From a checkpoint of a small transformer trained on Wikipedia: untied embeddings, 9461 steps.
Each number is 128 + 24 x the weight over its row's rms, rounded and kept within 0 to 255. Layers, rows and columns count from 0. Numbers have three digits each. The size before them is the row's rms in percent of the matrix's.

# layer 8 MLP down (transposed), 640x160, rms 0.0916, rows 106-163, columns 0-79
107:119156157111099137101121120118111121116129160134123143104101131154141142176134122134103138075108168175119136143121101092182130139111095121111180145121119126134095116119143177137077128133138139150086140136128159121164126093143089120119170128
098:152180130106131087157153145131113169115166105117135119130134126136135124163076086136105112117108132085153118123151138140111121079129131115101137112125144131141171091100126102153135144112132158116123095055146108138177123118142105084135159113
103:141177142119127098081120102131106123170121119112129120139115108130114152134147129114106101146137145162165140133125115115123097133098127166123138132140107161108097133098141149120142116110153123102156122083183125138175162168145120138132079111
100:118105176186108125122135110115126141094056133145119079100110123144079172095107105133124136117151087147149106136146109099133124118093121140131128158124110143165107126072123123117112118109119120141119151125132156121141152104108136145114177114
098:125146085126123140175109170124110145109149123110134111142113090120128100067146164123124139134136103150134113149101114100123154133145157109133096163123109121112115086135136116119119151091122142128143163147124157149101129104175107132143151081
100:098105154167116109131110093135134114105129125085158161127111102124124138125143138138137105135151077138123116137106092097063097146129139101112132125117134085112142132163156124125134161130137146126120143181095137147129138095142119122151108155
100:127100134131145120143178171184177153154116129132142142109117112142165142089147156094147100162153151153080091087109150129149083136105112150144127154144107106158124131104139136099131122129155109128116103094112087095135130092103131115108139140
098:134118130126113084128122139130123080109139112117102177130143098183125093123148135140132141109132152145124176119104164104108106135120147098163134102147106149150142152139119157158118126101127124122140124158139162145107120119123156139124149131
094:116107132189117089117097145173102155066112138125120168107134118146101147099156146132170111151111075145122137115126110111141107121154152135126121120092096117140131143157106128137147132109138096086113090171121137111131148043112112118112155138
092:103143104089130111101128119161091098136157102170147128170184136113126148138142110120120145144156121120144135122092147155147114139118131119158150116114108095136150124137116085105079172132124116149103131217149119107110122142142144089124137109
100:133173124133126142118126135174104163072176133112117102152094114116120131185145145134114135131157087099156142148131136110122118136155075095113110132196141113116142140159134140130125126140145115123116102142167125092167127115126076109127092108
096:093101123115091086144139133101117134150110144139123106095143125122129103166155141134155139105142170115123088083105166066148139142107130147121160113114120188133129114112111141109122153148127156152121149182118162157127157081115137095138113167
093:128161115130139128154144184148112169081099092156138123137136119155147173111103099109132139138122123099122106160148168152114116130149102160138145126161122130134115151097130137122071091156129114111132180125122139071098087151163161098114141106
106:122161133149143133115159127085135147145129106160113134146100148116119128149143115096123140126087162147160132163140160131118123134144149167138126161121098114134172164096092119117142095148105139146176120194087123094105130099091137106101136125
099:111113144131132144102146167083132113084150125114095114178113107144146143073112156098123080121139136121162148140118162161135120147133088153143132144108128136109135152131093133148136137142117160131132160179152094125135142094101098155135141151
096:110151149119136146109153154148110145119095123161128121145096137157083143083166124118153072123104167129196124098120101135126140119106115078132114151170153121135151131105114139108140134170132166109089150179137122119116133140124141109152134063
099:116132103153139135137160104107118146153159109169124133130095093108109139182109147132147152133134191147128127123120136134115082089156147136123136156122141115116123145127122057115137152089160131117126083104094196138142114129153089153147173148
103:125135120154144103171126171145123162151135146151105113122134131125107117170136127114119153110113143103110134129150100144124129122124131096121108105138184090116156160128170144092110138169131099153108179189141131154124125142119140123150125129
098:151116108082149115156148177168127110126160123116126130142135158139163129162135124093153134084108115172114123107130135106078140120153143181138109145059108085126144148070163150109146112142101130137133130170108101141146114140101130103138089144
098:122119117143146073104141071153124112129154158119127142143159136126132134110139131145082156146177153138133118145121151135140067148152079126116144125124112149171136114121133185155124149104095122119119145147126130128134114141149135124161143087
098:200129124183134153127132152107121170160153138131166108156110100099127089092132143138136118138118185174128110131115093157124132116108136128130106127204147123172117136121099143101144140065117152153151156130142147101152141102111108130106139119
098:097138156130163161155178127151134155145109102115125108142092103140138154167140121132148115147118103156130100103148136137166124150126117118118115112153152127078145139121119137143140134144122147097158143084185126147132110080153113112135115142
093:190121105162145122115129169123110134107116097138094147128079142136127146100110138128136074133098172147120147156152102106151111147186134138106097151115128130146116116124098089107137082099146144156161122178148160126115121095144092138125136142
097:123135118112157113123147138127123145102105156162093147161156115146133143164099099122147080093113099153132157127116120177127135108111159094146161138077108145128174101068130090149106101148136132123150158144184164093175100111137127113107143138
100:093112123118129133158116121137112111139142112108149149200078123130118112115092144118123120103125124140113121146095071155163145116123138110064109168082155092167154154120179134097118122152136103146131165159105081155132161123089098118125129155
106:078105077130163140144163153113132111127092128161121133099163139109155159141166168117131146080177084129136152129118154132151102127160137106135118142082135105100127161115125143099144121102097123122070128156113144147110108112149127119131100127
100:146153174127110170115135115111122133134125126117126117083113121122168076138116141125100124103132098110117128149151077118126131100118140130134138089134154128110104160143132099121144144138117122133121124103105115139190154130146123154102078107
100:136175112098129165098115113124108149096148103115139130103122154083091125137123129134095132141146141112150138163135130080141102090140087145123099104110146158109134141186147111148159142131121118096107120068128155151121099159117104135139130152
093:101115153105164120101114142131143143170173097120129120144119158134154084130067115109142176120172110109155136159133141113113108121095138103098123130130141115116130138088102066088082090148124170144128153146105153131117176163109138096123144115
102:147122122142113154130124155107150148175114133114105141117130071164125143095133139114114113132142093104138094108131130107120172139121105119128157142133123110154140149134173123157145114128144138112127139056140152120133126127167132131134131126
101:105164112120127130098121118116148130124093156158132124136131126165117142104139136143175170114102057150131123127126120133151134107120143128133131102053134090121114126179087114144124110142147118151103122126095108131111139100160127153155105140
098:109097127112130127109138151152146146190088117135109138140124140136146103072161133121115137138110139099107150134116120155153098094176085118131143165105140122107138123141081152134129109120096109116113147033140146129105130135101151125150126107
101:147147120116140076149161127101136147105150103116107147202124134099188148092140125101103118122154120117161127139101153112137167157163110066116125140122086121132142156106171134118139124113138132128119140148114156133075153125114150093109148147
097:168148126152150105112122125098129098108105118108139112125121106087102113136138128138124105136107182136143131097156135155151132094125117151110100136105158173198158096127096147165178113120116143104160130049133138116152158110156125157125139129
103:145101095170169150107147130084165123155089116130160152137107127111120138111125103155144115135139213130138117164122097136160114142178140127145133149152152131145142090168108106128126155155134159141101133097132145142109115169110128150154115134
101:125171129152118119109178124148120105127129163126089097142151109139123121117126129142110177142154105105106102134134117136149115081077146098144150140044131092163139132105128138123073121107132143157145118220128120132126107138151125065104135109
102:136065104122088163125121111081134139142148136146148130128152115151129106140158111155127120159127103143154101128155140103145101084109132166112110148145152149127158132092141137102168123161144160177116138155149132120092125132121096151158106100
097:130164128106168163114080130116136114113155066165121099166072171127118133127106112131125068172109132138145083106140154125155126140147120128191145104117119125125158122131121145134113133154140129092133114150095121150076083113141121101133104094
104:158090149099120163124146113151089128066098119147104140162124182118119129196119092105114157098102109172166137119124124158163143173157142134174109135130151119101109113124112129158116122170149166115106140195145139146116108078129112118103118148
103:144106129099111095141118131149110145109113125132089112135062147099118148141105143091067132145130141168126108142134113143129125154133143082139111135101075153069115155160115101143137193110099131078155130129124176132140117123096145124163090153
106:098136152146149126108079145108154146125157135154141140158098131058115107112137147119160127116172105164148144134126122136133145116107110135108105157118145123138133091088164108102155128135121142127137151098105083120133113117139143158143091140
102:156130149178143142138176159104146101107121129122094110179124121110141166142091158113152173150124183179113117097122127130135131100134101167173090085151130128123115142108137118150113112146140138138128091077123158111127134144092129126159115159
107:139110110098078139132095124090128126150162148133088150118181160146122139076121136137148142097094143113131134087138144153122135076132145173130135114148173104102163111112099141137132134143100089133141127139132141129142110146112123103175149130
098:119146108124176139083136136155117092159113135150117118106121126105130135091091119136089108128142099141179143126115138108180130106143113127146141112128151136126127144121128143090135069154090116151140139153105106133079144145118115168129095152
102:090115138094106124113131115118100102145117125122172133144138180160078124090178084096143097144124115146145128108148118138117139137126137121143075128110093131139126155128132119138155168088170177173171160226109147099128136104163145120100130137
103:120109118142147123132162100105157143125120157104132173160134148126120116117121119142107127119158208158111122113117129142141133106110105160158129174131084123126126114098115073098141120133130110110134147072171118133088097132176129119098173154
093:155158133114111118160120088141120128127091120116126155119128133141094165114117108127110159127127187163150151140109137074089107090120158144124096105083122110144105097129118121161105105125111149165128116126099158112119133063093132117103162124
101:132113092106153102114113156127153088136172120122146131130154129112133124108136146112105101141106079121153124097141167143123110134128135140140131136127120126132187186133130118123126097140123103096115154087139177105097088104148097153142087092
104:145164142162103117091169109108103123153153081125111134139131146136141106144113190131109170145132123108132112099119112111107180065160141132103115115099145148159120154094156110144128111133146130150165155170132137127128120101114143085136122102
100:136135168135127150124109092096129088158131127092108151129152134149100127101114134153106129109135048151147112158182114124162100087138147111151141141118138135084118148106131108117109101126108129131171149114113134177133153088101090118137072153
103:071125138121154193083103142128129125108170095117116120138120103154127152138116087093172096150140104145103090113119112153104111087133105147138139150124106127127116117126143142118147176101159112121133126077141102135091165122108133117159150100
101:123160147141156101126141146133137121110066131116054133105174104132152102162119116110123117143117135097121106100147196170131109143141165133124100119151146150129134103095117143128130137124146099112114139164083140116151096136140115117109120115
092:115140130161094128126178120124123150122117135186091114096111095117118123109142121146142146145115101147165140138121186102129127123092122141174126112141156180130158071123121104112119101114114140146133108152118106143146105139085141114089124080
095:124121096105115078139128138133144124138121169139137123125134099150085151165132103111103098148159131127130158141124160101150160187119085141088116115155096116110124161141107125103110158115130160139156122116152135134144160137114157148137174149
100:136118103122147115125153128153094140112100111139120128150124127096154118152139106140121127154116155168159113144117130145104125078131115148165149104124109151131172120152077156167121093135084100103148120090139115122143127110143134154151130108
101:164144179090109124101155142091169119116110081124104126151120147144148157122141133125156127135118174132150147124135108085088125109114128149150139162119093129114100173144097118168102138110094184145100099053105140120110134142105134156142107149
103:107172110129125148117152093082152162127080131142085140109154095136143176182137151117095143104162088155127100144156126125150147095158145087107170104115106138139114117137127081130147169104124116116108108081148168137168125112134165141144098132
101:151145139117129157186149150142124125106165125131152132170091143146120105101100099156121154159153141096158111160121066106128111174137142148150099102127087109128101097137156121147132113125119099103116119191109111092137128120123115166080156142
# layer 8 MLP gate, 640x160, rms 0.102, rows 107-164, columns 0-79
098:140097096136106113153140109168127131153171153145163116147103163117138132120107105132122118130112125091162099150141085147158108137134162129174098139135137098178099154144135132145159114129140124153115134112145109133133161097140159125163108137
107:078133128120093068134114145119091149136108155115128138165154174136140113160097143127153080119129112087134152158137138099136127131119142109136107144141105081151133155134119131118190090152170147123132134110101135141142133167143132128166145135
101:100134168131125058143127165146128122104115152134114103158128114077161164172190092098116122133155107107137119125144139096114132089091111152133131085126126119113125133122098106086161112138131116154116126121122092170166130114092133124171137108
100:089126123106093144072132145145121133128138118093130137112145169112123138133158099123130156175112117107108156145158144176126128136138156120115139145148161137142120123133117148165151097143183123153143080104103139135136148120096186117130149130
100:121131151129106107101128115084148129120144063185094105111112122080161157119209130108145113156099141145119157132108120154110151154145150104127122195115167085112155152154155120120107123107131126140101149118136094121105116127127115122107085105
104:112114111120102126134146184126174115126131127085128176122134143097122177157102086148142123106083124119077167119104114147139191158157105087115145131138143133106137092126118079135163117136167126127146131128150113185146102114160138112127139165
096:146091155132099154131138090120092126195124150146132109155098163115130164144126135109115160138137115149111110142148070136154126098127111117127154143105100131163093146139131152129149147175104124122131142117134129096105129103145096099101105170
093:131105097128166155101133116111146123122166154150118145129103105146156108130125160144127144128122133128122144122147103143116149116122144136088124152159137076096156124150115133100121132155120117125128150151139109114132097180122086166168075103
106:127123135176161154113160124094106105146083115139151114105125094149152115130110105094110101137141165125167117164115123115144156129149106077096094109144159145137140130087150179109122155135118156102137127112084123156178135139119131171132175135
107:120115161124132091148151193090149131159127123122135141125129131104126115118136120128153136152121147128150108155136110134130147106093124142163175120123128061138078150153150096151151133169130156087114105130148157070132148148133106127133119157
098:134080132108130103136108127080115147150149111138084148111149186092146089112146133101102182100098138126088144112133109130144135090131114112118178152151150109152102166136122171131102123139163123166096113122142091145128167109088115132115136128
099:139137153195122110107113145157127153116146142117161141111101107126084119126111155134103112121100130081117120109133091144149165092125159127146120103134084107126094104135132134127090107043161163140128137109137131149127135109113141146134147110
101:172107101121145145141145152116131153137149135170134142131141160176110112138159126128121136120111120179136134158161116144158131099111102131087130155146163157134126105106196141109143117126109164151114110109129108102104164120185086127121089135
096:079137128170124094130114142114126113161179100132136137161123118182085111105123124115134131156122094081146108128104128137129130061110138091145128136143146110191114149129072109151142120134168122125150135141132153150125112148112138159133148178
098:135112105119108116091135126121136123159137127173142092120094086137107104178081147084132145074159155138176167165130078075143148137115130129108148098125135115152148178086095109125170130126105171192120139122158126129093172147091168126140146140
097:105131134106136089102178102137108115099151125189135169102100157083126117094130118130136132154105136136112119132133159110116149156128175093121150165091106107100123148110145122128082126148165126135117106147098125148124127162126091110112123116
100:123115127068124152122097129109119102175152146084142119177104126118126149138107140125125158130120116139118103098100102116128150138146169148133134137139078156164140127156124133091156102138133138086154125129124152168138125092166157095137123079
094:153146138186127143107159091068121151128146161151119131121151092115138130127114136129109164184092103127103136091125149156144140132128084100112098148171136155156128116129135135094129088116138139123163104142143110109142154128157112084145124096
102:122170138149121118120142111103139129141095124175196116143157173153125090119123128125146150090129159140129149192111131070143172138092113171114113160136143129100137121106143105077159121131149136140154135121128154103149120122149127145149111158
097:094154138114141141133138113077106139118163123122143111113137121140100069118116139126106157126111159116121084136104125168159116106094131136093116133118120090112123147152117143094131136162120102134124140119131117134121130175139140136129161118
097:153104158115115139135093129148135105128161159122128123152138096142188148148120125089159130104158120092095141143131136147131120135079102142147138115073126126113099114104128097086113183145136111158109126134096107111103147115092132123136137128
102:098136131116108124141079110150108080107116076127104131149082116118151098143129125131130109105131182142130113165083107092131132136104163158119120149164142120122139156125129106120164153107112138139153102136174101124119120125154107128127114171
095:171171129138086131088147100180137134143132127111091127123096140134095130135164119119136130085087101126108133167139131141136117121161110081136093102100141097148105114096053144128112115107154112147175143147145069125127134099160154124153107141
102:175152139086139178113132109106132120102137144168148142117058125111132135123119106147133111124117143167146181118115129109085136140118115113143154111170093098145119132132068137142142141113131142113104114138124101160106105121133125147108146121
104:131096130158115178147116162105162110138121148099097114119144142101103141108133110117195103123142134110095141142119151140098145091125129112142143126117092107145129136168124131132102103089162106185150115145097108136124101148112098156084112108
096:105119106166113164095152150121172112147148159123120158108095118123127103152145106123116090130158163130138112147115122114148147135075094101160090086183106155116129106122101129120117087109157091156144159115094104076127076104115115126122147156
107:158130122136121135077120131119142129149118142134088129101139115148131172118141114106143136154145133148082091128150121105133158166108153104131115122140139162126139128140100097101133092087138128148131144107084085129152136143128127147128194140
097:193090145124136119135139080142148171160151150150144130151122055136123100133140138128124141129115158148075113132153094166109127141158137154138149151123163145152138084089103121106182136127136103136096091096145127144159125126121112127131105126
105:145121130108185137099157135122137139110172118115132154168128174162130146112133103103110111131139155163086159134147095142154153126113129142115133102096151084115104088111116142104138112117115102139135118135129097152122116095186151157103126125
103:100157097134165109079150097077181109139134138135086118103118138155150099114143142087141082120102133086159112110125137120155127115126080166174093118131147201170126133084148117114132122121146114179147132128133147127120124129102142119148159115
101:119106121113143132155106121133148125107126139108104175092132112115136099206095151130140075121114117097167126093087113146158114171151148093128155116098129096105112086086114120116149104130130157116150121137110154162163158128105145128132088088
099:138159140122121174108144115105127116139123082118106121150152127096124119113089136096108113120121112115098116135154098176150108116107120129116162090133143174102126162140101124156108138140113118132160145136087126131104134175093109120166125165
099:130079093086175132175143078121120085141129128166152135091118126138132131111143122101153147111102122160120133092115145144112147129113128177147127167135147074141117106147102132110143110110200166140142131109142161131135132133135123090146161122
104:102156140113138137115170158133112111156170101132131105081122125101101156112115112068098131142137150160155135122086112147151085073106149134093122122161099131167153175142110160117125151129111118105147095136118089142132106173107142165123117108
099:116150155124126130132124181118121145121136107104134083109126121111121118146117108136122142127103092103142174135104138106163139171118101080072155134128135157138119145137160145119131101137141089075103103133147118103104116164149140121113125105
102:121136146115151114141140105117137107135126117127093140175081123129133173117126166142087145111113126145180122122102137127153109133082183132126117141114151136110109095087186139129141093126130144158094133130148154152125107124120091105105091127
098:140165136116113108126131092126130127084120080161118098190133114132158090114201122065133177144136133123130083183118145184114114119110144134136134118122120147132131135089131163131111128107125188124106108114167120141132119129139147176161156128
108:100117145149109174118108158140156153127161110125160122097177096118121120156103128128131126091133120102171117102124127094142137108096109134107178133112100073130111094148098139118132096115143151118176140134129060196106116141106146133097124100
100:180141168140090132129133135107116127162113147103131105103123145147157076152133111121153169118130142120168121153099147150151131103085129158120086133116164158168137099159150161156120118112168175139160147094112121113128122157151152118156158112
103:120141095121106122097124109112111094139154117099118151126139180148145185138103104150088145118144151136143096103101090154150140137094149102166188124120119151115124110097134125082159121099151125108111074099137127130119162150109156111153117120
104:100127155161156167151126095114110139151095099140096146113116152131076132129120138167110137138131117114122113139136107097120167160121114136118126115144161113121133122117109106128134112086171103123151112125129151110101138159142087114128132094
099:130167125144140127093127142069130105108094153142082125114133134095146112105134126128086108167119126151165136142111145143156147122145126123144145128168136092107106132178133122109113111094093159124095117128167136170123162160158128093100115149
097:123147086132129137116111152202168119092135106120140131134110100102155124123133141115087140105129146130174134122182095121140139131183158137152169146117148144156108156112137127120124128080143127124079118120151130145148118126135106147119140138
100:118087121146113164129132110152143139114141110125144114112124165101123115108156131138114148123112126135094132179167122145116176104120146150085185135117165112132085107121152141149146105111136156110140094118147110184173132156166140082140111167
099:148127113137192088125074171111167137136138147143122143115154100130131141101111178105090155115110147173139122142135141133129105130120134115134131124115126149100129135147147172114099096184120131161116129112182093145120074070151115134137137129
101:148121094142087139133133154079149162118152105105104149149155117133168082181156122116127144120093118141100120152119133154127137139153140126109138127136139095122143158147093147092147091090155155112139132153072099105172113124163143116125085136
094:139150073137152128149126125144175095156172185104164146144098113123155091114101088100149133094104142152104106109137132098131112152124096153132117121138134133149123122140109111107178128155083097126119129122094105114132111119121152077144162135
103:099117159128140127163119123154083129147121120150076091113143156133119140114116156072118145119103134098165092133070107113151163089147159152136166139134094128118139119145119094099127136115167132193115112119146117127188125092144107152118176103
102:135065166105100125117172122125129147112135120153134140118087152166120160083118133139138127117112096128127111126134149170154159165107109141125119151104135104123117103103157135092132099073141129121082150123128131150111103118081115168154141112
105:137137116092106153109132129135087142098143094091150124152122123126134128145112118137150135155108108136139143097100131115114173129128133096139131122163123139118126092086116114120136125146151087114187106123122128084126101103158140127133135127
099:120147166144134130151118124121121140163100159092118164124139166135145151161119113157121144119127120138142158123132157163132117126120160099126092139132135115132151095088149114154143124103129142136111125120159151142127117115110097134069080148
098:150109103117127158105121112134108092135142078134156147113124138136064101142124120131081106125095130049119112117157115129165148123117136153110074137141129121126155127133124119102090163137128117107101164144151150129130120125136114135111151121
100:080141177109146115096110132117084120102142156118113109150151087128162142117144157145171151178178147148153132125138140151133094151136108100118106116163154120144129153074149151095124133170094094125135099132130135120120144117101129119113157077
094:097151132120095118145159141104146101108100160144102090145084142086157117147093152137151152149121101137112170147151126174116156169146134138141177108110083127127102131124176157128171085157182120102109112133134079128129144157114093138123107150
102:105099139071137124089105134119144095129103117153067107127113114143126148137120145160126150165134140131142114150110139108168130131144097122149094111184117162140148067076126137122167177121122126119100110127107126121127131154135163147110122100
102:130139137099099131129131135151203173150127120129191113077104115128176127100113117109174158127105156107156171139152101109159125114123070130122114142126129132119106142114138168131100125157179102152161108121134170121103126131143100095151135134
107:100101108123091067136112112138150121083135166100098153118155114121131164167131136137108099116112117136170112123094120132101136121107137116150110146140133144088150078143150136125168111095141130139162132129114105158118145130170091123124058124
091:175100152102130097116110133093160132151125075097145111128127118185130125130114087092127130144097136078106153109125143130124150139173143146164122123123159118115108159165134099132145126146146104120128108135148146146104161160155111114146158104
# layer 8 MLP up, 640x160, rms 0.0969, rows 107-163, columns 0-79
097:128125175170128135093088099113109133141119160112088112154107148135129144162085131175152115111092154086150118098104110123100091103124112126119147109138117136132128132104106066154141151116146097147142119134150159120116155122143183090091115104
105:110149130148139151141160095141153116119120158153157084126092133151136128124148103143164164146086132147174131129119125134154137123145131175111140144126154143099131167131162097129119136129114114140093123134073123146117082066134138111157121113
100:145128150099104116148137102173168092145142135153103134159122086123123118153123161156151114132142113146109152150071073118106112147118137134143149130111147131119091155150124108159172104087112136146131079139114092102099130119140144139160141149
097:137070113126109118166102151171164120123133129129110142149118158107122132081093106137115111129126141106144126104134114160096156129129152093136089158127125122095098099157145095143115118130123151125162109144108150160128130107085129127152105168
102:107121116104145143087105150150118108166105153137163116114127117094143120181137071117115123114148132112124143127109129117122157105151147093150107148106159103153117091128149137146167123132116146116134130123114116108110109125106181147131151100
100:161113153113124137104175136091127168144137125135113153074122141121131173142150125160099099116159123129101131117159157109116159087075109138163114109124128152119129128115106132116093139165119109083139162130124144138142118133154143096130143100
099:121099142148135153098110113118115145143130118108125112161081105142149105132110111159158111141133136133172104118140149128143090151099188100176114104124143109158120129133113159112121118127130162161168128144095118127116100164139162079130109148
096:121147134135101135086116139117144139103099121102170165133141131134127117180139103125125168178139122173121152105147177141152079134166200129145086122162093118134108104129129169136111116145150093132068144116143088069134141118121119136130120120
097:119164103155137088086145139133100150134130100166187135128136092139147129135152124101110085094124159125106129109108146091151177131125100083149116140142178152154138137155164155095156166108172147143162113102146133127120108096132134108128137119
105:134108134129122113117164111122137128175109152163081145176143141123124108133106159102116141177086161133141136138134103129124067099078145131123192128099138125175146149159129086112111162116124125143075175131118106133114131105167117089154139085
100:104109120099126130158108120107112128159137148119123147116125111103142154172144155093124090123113130148129082117151122117171131126105120166090142158106136168132108127152106114101119150120138133163083148131110111186132137114140118145136155145
093:129130133102114110142126121146099112122112183143156136129161119113144136170166176103179108152111126071133126160150146123142140117161148103124143119116091142149111163108113116121106110144149103151097146117131104109126122151074141143182143094
105:131086114123129107165123125135123145106156145122137150085118123118092142107158163126133127182120113108135153112111124140092109103146126075130110165138127151116119085107110128091142155138101144138108106123124113162188156108128139096146110160
097:127143148102125136137104146083106119101111148127142132132119133155157110113213144124142098106110095106123160172083131141126092155129118106125117125177182107095117137106114113150127112125101172120140153136102125109136094128129123146128141150
096:102166122133112096096112126163104130101155142154153088154125149140113150131168146146112083135172139049116107102148159114120147103136138141159126137143112145113146156135091135156116107145099159151152146112120117171142159130089147103167109113
099:163140133150154138149124112085160170109140113110128121117171090137126136123110129119138086087130109138121115168165135114134144117119113162076124127134113115127119125156132133149171146107145126111158137127157075132140156138092150087105087143
101:151130171131127123127116120139162162104117133103112133130144142170161132134116146138144104103129122112180105105142175079158137166128111177168162110177152108094137137138187101104135127144118141150142153153156157143164165126160110154129103129
096:143095144097146122110114153142134100134128159134137154104168105149081116153142133113143154113116127147094147136099161141134145097133133100068126133132104109095148167099159153196117122134152151101128141138099148090090125115152110202135091127
100:099099168168166141119173146159114124148120101116131173121135124110141120129142122134106130123110117125158148094093137114144175133146076101130144139097079122126137109130128153147134124157141113153161162121122146122118123156106120077109133143
099:080156108107125074176144158122127122110104118094147100114156132126140096168117075082117119154112114142119137112157120149147138125116115114122148142157141129108148101146173121167080160144148097134099154146146128106135107126125070119157121142
096:108124128134127094124094125130125097106131131168147126141132143139130141130134139152145129131112107146157128124089147103167123125132084102165112101103108131121148132179133126154177131131104120162136156144067147135127117122090112126157103129
098:137092125130109161144156165134144128113102127096193149182115109100123109153073130180115143106144100102122109132111119136144143139116145173117163134151118104143077112127083146146114143107109171158114117114092088134093133137132106105137113094
096:082136113143147134072169100110116128102114133129086115168127110175120125159141167152077112126173152153106129096153114159134093113116123112096113151140147112138153174092136156085139106129121097153150162135137131130147125081123122152115192170
100:108089165126138125165101131149127161126135124120121100080136110140112158109122106139155105167092126147157089086166171142123152132123125131117117081166093114125128151113139090145118092072089153144154109126152126146116112135164133123121118122
104:092092154129090170159115143187140100118087117119153158161129112111108123135109144119099148140121125096154137118099115148131109125133143150183065111088121179134102126096133126168158118145126127131145094127108174146106103137123110112129091088
100:154116147164151125097168123115156190115154146061135143098124158137148115143046126141094140086135120133133179136120124077121121114157164168098133092112148128130151149155142157137144148111121100115128136118136163139122114124166100119145124133
103:102160096092138121132149093129097147099160109142126128127137143122140128146163128147156100159107134098124129167126150158101124114147122106115132121078146179120113103128182142133130105105128127126103112128105145166062095131144117135124115158
091:102118153174117113096119144093124123110130187105127087106122178139129115113100147136120161154169128112177102140137134100107130143137127174115152119120153142067125154143120128094142133159122143180151105114171156120159077137130110119097107140
101:138154145125068123135161130107107136100143153143100139095097131154113178137150148096169167129085134122137124139092151132128099154154123136152135126102101171090130098148068115170153134192143137112107105135146118119099097128110123141163124134
102:106158123145133097126109093158125125120107113090157130138113089166147151114108146132098144144150111129138073149132129130126163167177154124116133089137084145091130090117153128156140126075127129113139172120127140142136082147157152133124105118
099:180111129130156058116109161109143114122114153129140137096139101148152144114111122127148102161157162113126123122131128124110124097160131149150098136127130168152117159115144117115145081117087106127169106117107166098156170145163123129172170167
100:163110104175117158162142074097138141128168088103133115119126150103145125106123125136109140133141116150132130131148118118096149149095101110106124145162127079106165145113146142109123130101136116096078117141141161095121099122112098179130117121
100:143132142159119105134127151112148105102134127124124111148129164141161093135135165152111092160115114116141133099134138123155100111128134115159098134095140129060159163118127095183094130148106099076124151144099174148117123153166134159097118141
101:173149134142134157101107114153142128114107132121134130136129136155135186072147096163096174124078139146162143124144116139110094109162131113116134098112131144179131096090166152148143118101097125171107114109140120140122143134114097122132133125
101:179140150122159116163131159121138082128138155117128129142148095101182143096149161086076175122111114137128102123132104150138148167126164069145134134129145103154141166109171108138095118089172119131077118151153147098129097145107113140114137129
103:133185128111150123117139149088106097106124168149131079094078119110144121124122138154143120120126124143188192131120128095128141091183199123137166106133104110160142139161115134108122123121100111137120139135124124104135141139104122188103121124
098:139109085109090114141139145113106086128108167081127160147167153100129134108127116106151126148152154150128143149138085075151097156115112134107072103102149108114143132157125133132157120111124132110132154128128134099183121145122180197087077105
101:119155118122108099127064134117123100150122155145151148144094148112096146129145100164143095168124134154159090113149168160106112162086094104088159134114100151142122090118079130070128145152131133116133130106103082127153107105136153122110153115
102:142119138126114116152132087152138065099107138096158138114160146121122144094089095156106122131138117128105107117170087173167112125100115129162097146139116113141169149137135104132112092144090109134113138113105118165156133123150079119134138156
101:127080112142084160124113122103136125127089125098135172158121108163116124159143109120127139119187150169165094156110127069145127133138150069127121103111164104186152136155109108119114127118091165130101117137098101099146145141122154095121140151
103:150134132157174091105141099149105123158101126129112125126134129110138113149132168068133141133081117119127133170123133156127097172111101074163136095100156139148177116128165107145088142118130160104161115128123156144174136119121110106175079165
101:131136130164148130137152140126115128146130107151130126132146136097120118109156178131142118149120132106134116109125094170127131139121107134148177117167099153126143131091131082128115155120177126157110152113102172078147145146120137131107116133
096:131140120138154102087126129137112129096132142146114129099127109130118108158125154086154129143144152158110148148160135105093130123137131102168125142083094153097116115106121111156132139127131118127147171138135117118134117107170098181129099123
101:139092099122132092151163141203144123099133175084093141130142106108146141154115137133143164136157114149141175156115089074182163107108113102106108092175117134110124125159154127140134115116130103075112109114103172156146166134135169144099141145
100:129152128141113142120096120111136100119136123139124098135114141164071153149123109111144125092131130116120093147141153116135097106156134146140089169075100115131133070143151160179152151168143133155139125129085103071106148137113107130149096149
095:105116118125141137189122156127148115108135087116091159127130124104111146111121122159112129147096129158119169146112079113155110150102138100114118159177100089123102156134101126095124121142087141121141112141133101136107143140170129136136113108
103:111175104085133139154089081124098135134131108123149132140110158131062143112172126110113121115111100086116077146137152129125102108118094151120132090126129121112140139116146132106102125143099096107149146142096138165111103116156154148127074109
102:095102132128171142118141099141120143166149119144118152084116147109085124103129057172140122164148130118105107124141102120096127116122130144152102124152142116100123145116118109159085146137099161103147069116175152144128138134124130138160135137
102:127141136097177093124096153126104132132149150097153108125126147118188164124067085167119130130171108133161141133145186145146134121143115126182163104100074142135085113102088171126120119150100144133163131148125118128134133140158109118098097117
103:118135160105176118147123122181112127111157169057125107100118125141100126160177087169133101098134140132144097129145085114116103140116104124080134126095087163169135143135122107172131118125113115115126131112100126125102153130134078126106122124
101:115160104115161160137168130141130105144089152133085141110147167117138133115126130103188156128133113099122128149136125110105159150079125123110159122147131179116097118112100095110102131137125118111123099147144153120117176128107114091154131117
094:104136082144163140110099146119098129181092145132154145139169163148132123144122118121155135131154144145106157149156129154120168113081159168134120130147101104115118150136149152149103175144152159074118153131152110120151174145111128128146124077
096:133110115108123121113122106080123098136098120104138109105114113140166112143094159123118153106133110131139106104129103141069138081214167119173156142152118156122122087124146113116159109120133090137143156126145136084119097115143128119126119175
099:138124120105127134127120114134109127145125129135163125161144131139164115143110106142167097169127128134123128140078122153136110107132097147106159139108114138132157110157082149133133128142117145127163146120123119128182151122101123142143112088
101:131148123131124108151094119145118139122139113145133127150138167129127120146126116131172128100151141101151096104100140152089087108153115111105105161114156106170133129148107137123145130117103120088099144114099109111153127136104095154149061123
100:118117125112153140136135147133147181129112118087116124114139101143172119133077130125093132096118128107164129119100081165118151126153148109139141145156125099152104123169154140144120159052162116134145147133169122120142150101114116146128141132
102:104069095115128133121090139136147108150153157127094165122125110110171114131151118151088121134140143149171155109145134137118112114158155125152142148150136110122107122150115113141133084144130131100111137120113068141137070154135154070149129103